From a checkpoint of a small transformer trained on Wikipedia: width 64.
Each number is 50 + 15 x the weight over its row's rms, rounded and kept within 0 to 99. Layers, rows and columns count from 0. The size before them is the row's rms in percent of the matrix's.

# layer 2 MLP down, 64x192, rms 0.125, rows 33-63, columns 96-191
095:56 35 80 21 42 58 75 74 36 37 48 66 50 60 61 67 52 59 50 76 73 46 59 44 30 51 54 37 70 41 66 40 72 38 47 52 67 40 70 53 53 59 44 84 55 57 62 70 60 71 49 51 73 36 58 47 39 90 19 35 00 65 75 53 16 42 35 31 70 59 32 28 69 46 52 65 36 34 65 61 64 60 38 57 71 35 66 37 40 82 62 52 39 44 45 30
110:51 31 54 83 77 37 56 58 67 33 34 59 54 46 38 34 66 24 55 37 48 36 59 37 47 19 48 50 33 72 86 55 59 41 65 62 39 50 48 43 49 49 48 62 48 16 55 42 66 48 39 53 64 76 58 50 44 19 47 37 54 70 77 54 43 46 27 32 45 49 25 60 64 80 46 70 29 37 55 21 32 27 45 53 53 37 30 52 68 62 28 53 40 35 52 40
097:51 24 57 52 32 41 45 44 56 44 47 38 62 32 37 45 44 42 55 28 50 33 76 53 28 39 51 39 25 50 60 64 42 46 43 53 63 47 64 60 54 53 44 41 40 33 29 37 34 51 65 36 37 64 52 53 58 51 38 74 44 72 78 61 56 50 47 41 52 34 75 61 61 63 57 54 60 63 52 55 70 57 85 14 66 64 68 33 69 65 30 30 53 47 66 41
089:23 65 29 46 53 52 62 47 46 38 45 51 28 65 62 42 57 65 42 62 66 59 48 82 51 32 52 37 55 30 65 49 25 70 55 46 62 36 49 31 52 50 40 75 51 45 26 95 24 64 52 44 62 48 48 37 69 50 61 45 52 23 60 62 58 37 51 25 50 56 58 62 82 73 71 91 44 58 51 39 45 55 64 59 30 66 52 64 36 54 63 52 43 53 57 50
098:63 57 67 61 51 40 36 45 31 66 52 75 83 50 44 57 38 39 51 39 58 32 51 46 58 45 52 62 28 77 28 32 40 75 35 51 77 68 51 61 50 62 52 35 40 48 39 72 44 59 46 16 46 69 72 51 45 44 43 49 44 39 59 24 37 23 65 64 28 36 32 51 50 59 69 53 38 61 38 57 57 47 59 48 51 67 55 49 34 40 78 40 31 27 15 61
092:30 89 68 27 31 44 47 26 53 65 43 51 50 68 47 64 56 40 48 40 58 78 60 49 35 42 49 45 59 70 64 40 36 40 55 60 35 50 54 54 50 58 63 33 35 54 73 38 58 40 77 37 54 27 57 35 65 59 54 54 70 56 55 41 13 47 33 39 69 45 70 56 43 51 28 50 72 54 35 57 37 55 43 66 59 42 50 63 37 50 39 47 51 40 33 85
100:26 48 47 42 56 55 91 43 30 21 41 34 47 30 59 25 53 43 39 51 51 33 53 26 44 35 47 70 17 74 45 76 56 37 32 66 43 49 33 77 56 59 59 38 27 62 23 44 36 50 36 74 37 51 32 39 35 62 54 42 25 66 39 65 75 55 47 56 82 51 29 56 60 37 63 63 66 63 39 49 47 48 37 78 54 66 74 60 78 74 53 61 32 15 74 60
100:66 69 57 43 57 51 58 67 61 62 71 50 82 55 50 64 39 80 51 45 54 44 46 45 67 95 51 55 33 82 29 21 65 69 42 32 43 49 43 38 45 44 33 50 47 43 19 49 34 70 55 56 58 51 43 48 94 67 38 56 75 46 62 54 51 22 48 54 44 47 38 60 77 72 39 54 45 44 44 19 44 54 52 44 58 60 68 66 47 58 62 61 45 49 45 89
095:61 56 66 70 45 55 37 35 40 36 48 29 51 74 47 57 41 27 42 38 15 53 49 65 58 64 50 68 50 53 63 41 61 90 49 62 60 62 46 35 51 72 32 63 57 26 34 24 60 35 56 37 30 53 40 54 69 62 48 37 46 32 52 42 46 39 46 46 83 39 36 52 47 35 53 69 60 32 54 37 52 47 48 46 82 68 60 63 53 41 76 47 53 55 52 43
109:16 59 41 54 50 34 63 24 20 54 39 54 84 48 52 49 62 41 42 64 45 73 59 43 51 50 48 77 53 36 56 52 44 54 81 50 03 51 47 35 46 31 22 45 45 78 64 65 54 43 54 24 57 33 56 50 49 50 22 63 54 41 25 33 54 71 64 47 57 65 55 44 40 60 35 52 51 45 38 37 23 59 45 47 36 81 54 52 79 12 26 76 31 30 39 55
100:52 70 44 52 64 39 65 60 30 25 75 24 50 34 43 24 67 54 59 51 28 58 77 54 76 60 50 51 65 54 62 52 56 57 24 28 42 59 27 47 48 35 45 62 31 53 54 55 57 65 37 60 50 46 64 42 55 47 46 66 44 29 40 39 40 62 22 94 38 69 32 80 52 28 60 86 17 58 46 33 41 47 49 40 36 41 47 19 51 55 69 36 33 52 50 69
101:42 60 66 66 49 65 46 41 70 40 41 57 76 84 49 73 57 54 65 64 20 58 31 60 46 67 53 55 50 94 47 54 61 40 50 26 56 56 58 81 49 34 44 39 44 50 56 40 48 63 49 34 30 30 41 49 53 52 66 57 55 49 63 58 48 87 52 59 35 36 56 43 68 30 77 47 53 41 78 33 36 41 16 60 46 39 67 53 48 54 27 37 62 44 52 45
121:37 48 24 39 39 69 56 48 39 62 34 41 57 67 45 54 35 61 43 48 65 37 72 55 26 58 51 54 62 41 22 30 57 38 55 66 66 59 60 39 45 45 52 28 38 67 49 67 57 49 47 46 55 79 40 47 54 72 54 62 73 65 50 56 28 47 75 47 35 39 71 48 48 44 34 47 49 28 55 63 57 54 34 64 50 19 48 40 10 45 28 88 60 32 37 26
106:59 39 66 41 21 66 41 48 67 59 10 25 54 28 33 34 38 70 56 42 12 11 47 56 60 55 50 42 31 58 58 66 57 68 49 50 38 43 47 31 53 46 36 57 55 24 52 41 10 28 61 51 66 37 40 46 58 61 33 55 41 69 47 52 52 34 61 62 73 05 43 54 61 65 59 38 62 57 26 80 61 49 58 19 33 33 28 67 55 61 41 64 64 40 69 64
094:40 69 51 46 29 50 40 55 85 40 33 38 39 40 51 53 51 66 35 54 46 61 40 53 50 62 57 65 56 39 24 61 46 40 58 55 32 38 63 87 54 45 33 49 39 61 62 42 63 71 55 35 43 51 35 62 47 65 57 64 59 14 61 36 27 43 71 64 43 53 61 60 57 23 72 48 38 38 73 70 67 54 57 59 24 63 63 87 51 51 49 27 47 88 49 75
089:98 50 40 55 73 30 49 57 53 47 61 57 66 80 41 41 45 50 48 65 64 53 41 56 36 49 50 79 23 39 67 53 46 44 39 42 39 63 58 52 42 66 63 33 28 58 87 78 60 59 41 29 37 38 40 59 40 59 62 45 68 55 29 55 74 44 25 41 52 43 48 60 59 47 41 53 52 71 68 70 32 55 56 18 67 55 49 42 27 37 71 45 48 61 80 53
104:37 43 38 58 51 89 45 57 55 58 47 63 46 35 35 39 50 29 35 56 23 85 43 60 43 40 48 28 33 80 40 75 18 18 16 67 20 47 37 81 53 77 68 51 50 46 56 40 44 31 60 53 61 54 55 57 33 27 55 36 43 49 39 67 36 39 59 69 42 41 57 57 61 57 42 51 44 66 47 62 42 28 43 41 48 75 57 47 73 53 59 35 51 66 53 39
096:71 22 83 29 74 67 48 39 55 75 57 39 25 63 52 52 64 42 68 25 48 38 64 41 42 38 51 35 61 33 56 69 49 40 81 55 74 61 29 47 44 49 50 74 32 36 44 40 51 50 68 15 54 55 63 53 53 38 31 84 50 37 47 63 22 37 35 53 46 69 63 47 77 58 53 62 58 52 76 41 29 61 30 52 77 46 42 46 57 57 16 54 68 54 43 39
092:50 46 63 42 51 33 25 27 40 49 50 61 64 64 71 83 45 65 26 79 52 41 40 73 80 64 53 25 34 49 54 56 39 58 68 74 23 46 53 51 44 43 82 48 54 46 43 53 40 55 43 54 55 57 38 20 43 60 20 54 35 64 41 40 44 63 82 66 23 68 59 37 51 42 58 38 45 59 51 42 51 58 54 32 26 42 59 50 39 27 48 28 57 65 39 38
089:33 44 64 61 43 57 73 36 21 67 79 56 57 26 51 31 51 70 29 63 62 31 42 40 35 57 50 68 55 47 60 47 30 63 37 35 77 33 36 53 47 28 51 48 54 32 66 66 84 23 81 55 37 50 55 23 62 74 61 43 52 39 69 39 45 48 57 45 41 44 50 49 68 59 57 33 69 42 54 39 59 34 52 58 50 39 46 34 28 71 84 51 36 49 54 24
098:45 57 87 23 19 75 41 60 34 42 57 33 49 11 55 65 42 47 54 42 42 48 56 32 51 23 50 41 51 47 47 62 46 31 46 50 79 33 63 61 50 64 41 54 71 32 49 67 48 62 48 43 35 06 63 40 73 55 37 48 27 44 35 19 37 48 45 53 39 58 41 33 69 67 28 68 52 51 61 38 82 33 47 40 65 83 33 25 43 49 60 55 32 56 33 41
082:85 46 36 53 73 26 50 46 39 66 23 49 60 64 50 80 41 55 42 39 54 29 62 75 47 45 52 54 69 45 38 30 46 53 34 54 45 74 57 38 51 45 48 64 79 58 60 57 67 43 50 38 50 61 34 58 59 61 44 45 41 38 22 48 65 36 71 70 28 47 60 27 49 21 42 41 42 42 88 75 40 46 66 59 60 36 39 36 46 50 50 59 27 21 60 46
102:19 64 38 50 53 44 31 60 52 78 95 52 03 43 48 52 39 53 56 39 49 45 27 45 56 45 51 59 42 80 66 47 44 38 63 16 28 39 43 63 51 19 65 54 48 35 50 50 36 45 58 35 53 54 63 31 23 61 80 52 45 56 66 53 48 43 18 51 47 72 54 30 31 37 91 68 36 63 46 48 56 48 18 60 65 10 49 45 54 62 33 54 62 63 42 51
096:53 65 62 55 60 47 75 44 49 44 59 62 42 45 32 58 47 50 56 55 31 43 40 26 52 44 50 59 43 55 36 42 56 55 64 61 53 73 43 42 47 47 50 59 38 31 35 47 74 28 46 36 53 31 48 29 71 62 59 40 58 50 52 69 49 49 44 53 54 27 62 54 47 37 41 37 79 49 59 75 38 54 98 46 77 53 25 76 35 40 56 35 36 28 63 21
109:50 46 46 46 55 46 26 60 53 54 26 22 38 63 55 57 65 52 59 69 38 71 40 37 75 54 48 37 50 29 58 64 46 46 54 28 54 38 64 53 47 42 61 44 59 65 50 67 46 56 52 95 82 36 33 49 32 28 58 56 45 51 29 31 53 54 62 58 71 57 55 61 58 36 48 38 38 40 54 36 50 47 79 55 30 49 43 55 54 49 59 48 62 34 48 52
102:39 24 59 90 71 32 65 59 55 54 26 51 44 40 41 69 22 48 51 64 13 64 58 62 34 48 50 40 23 48 27 62 51 48 47 52 36 78 46 34 56 59 51 55 47 58 45 25 36 35 70 37 52 45 54 37 14 42 33 64 51 55 54 57 54 31 67 76 72 37 76 72 34 54 84 49 76 60 43 48 67 61 43 46 42 51 48 47 53 30 26 48 31 68 65 45
112:09 54 61 15 72 24 40 45 25 35 83 31 54 29 68 24 72 38 47 34 61 56 39 23 60 31 49 49 33 62 41 60 45 49 51 41 26 45 40 41 55 34 57 54 51 54 69 24 50 21 51 52 60 45 79 41 14 36 68 48 12 69 44 63 69 32 46 37 55 73 60 61 47 55 40 46 43 42 58 50 45 47 46 41 59 63 19 59 54 53 31 54 67 27 34 53
095:53 54 57 44 15 55 29 39 44 59 50 62 43 62 51 47 54 53 53 54 42 26 00 55 41 40 50 36 74 44 41 43 70 57 16 55 28 26 65 68 54 33 55 32 56 87 62 72 34 66 42 68 31 55 40 43 72 47 50 52 41 39 72 45 66 38 47 65 40 64 54 49 87 47 75 37 61 64 41 45 85 48 23 73 43 64 51 66 49 32 63 52 63 41 41 42
090:27 60 56 40 41 59 52 37 68 57 50 36 52 59 34 58 56 49 74 60 35 13 24 36 38 42 48 40 59 37 23 24 56 62 82 58 83 48 54 31 49 51 61 77 46 43 36 55 68 52 47 44 46 55 64 45 15 60 37 41 64 48 50 59 61 28 72 16 72 60 47 48 39 50 41 34 55 28 62 64 66 63 41 64 41 55 57 49 42 78 35 69 45 38 20 41
090:62 56 60 48 46 19 43 47 49 42 63 71 33 30 33 54 56 69 60 56 85 38 59 39 58 65 46 45 67 62 55 32 56 52 64 37 49 38 38 73 48 57 68 33 66 44 62 44 71 71 37 54 47 28 50 46 58 33 43 57 36 43 36 63 49 79 42 59 49 53 70 24 31 59 20 29 51 53 34 65 34 49 48 50 72 36 28 34 38 46 60 48 37 68 30 55
102:47 55 25 68 31 61 44 38 26 51 57 52 15 55 61 76 43 62 50 46 53 45 17 31 62 62 48 30 20 33 53 40 52 60 60 40 36 41 63 35 50 34 52 40 30 57 65 69 62 13 40 49 52 61 54 27 75 40 53 35 73 44 45 55 66 54 61 62 51 39 66 83 59 41 59 39 46 54 54 41 51 53 65 64 42 23 57 56 48 50 67 58 45 56 63 56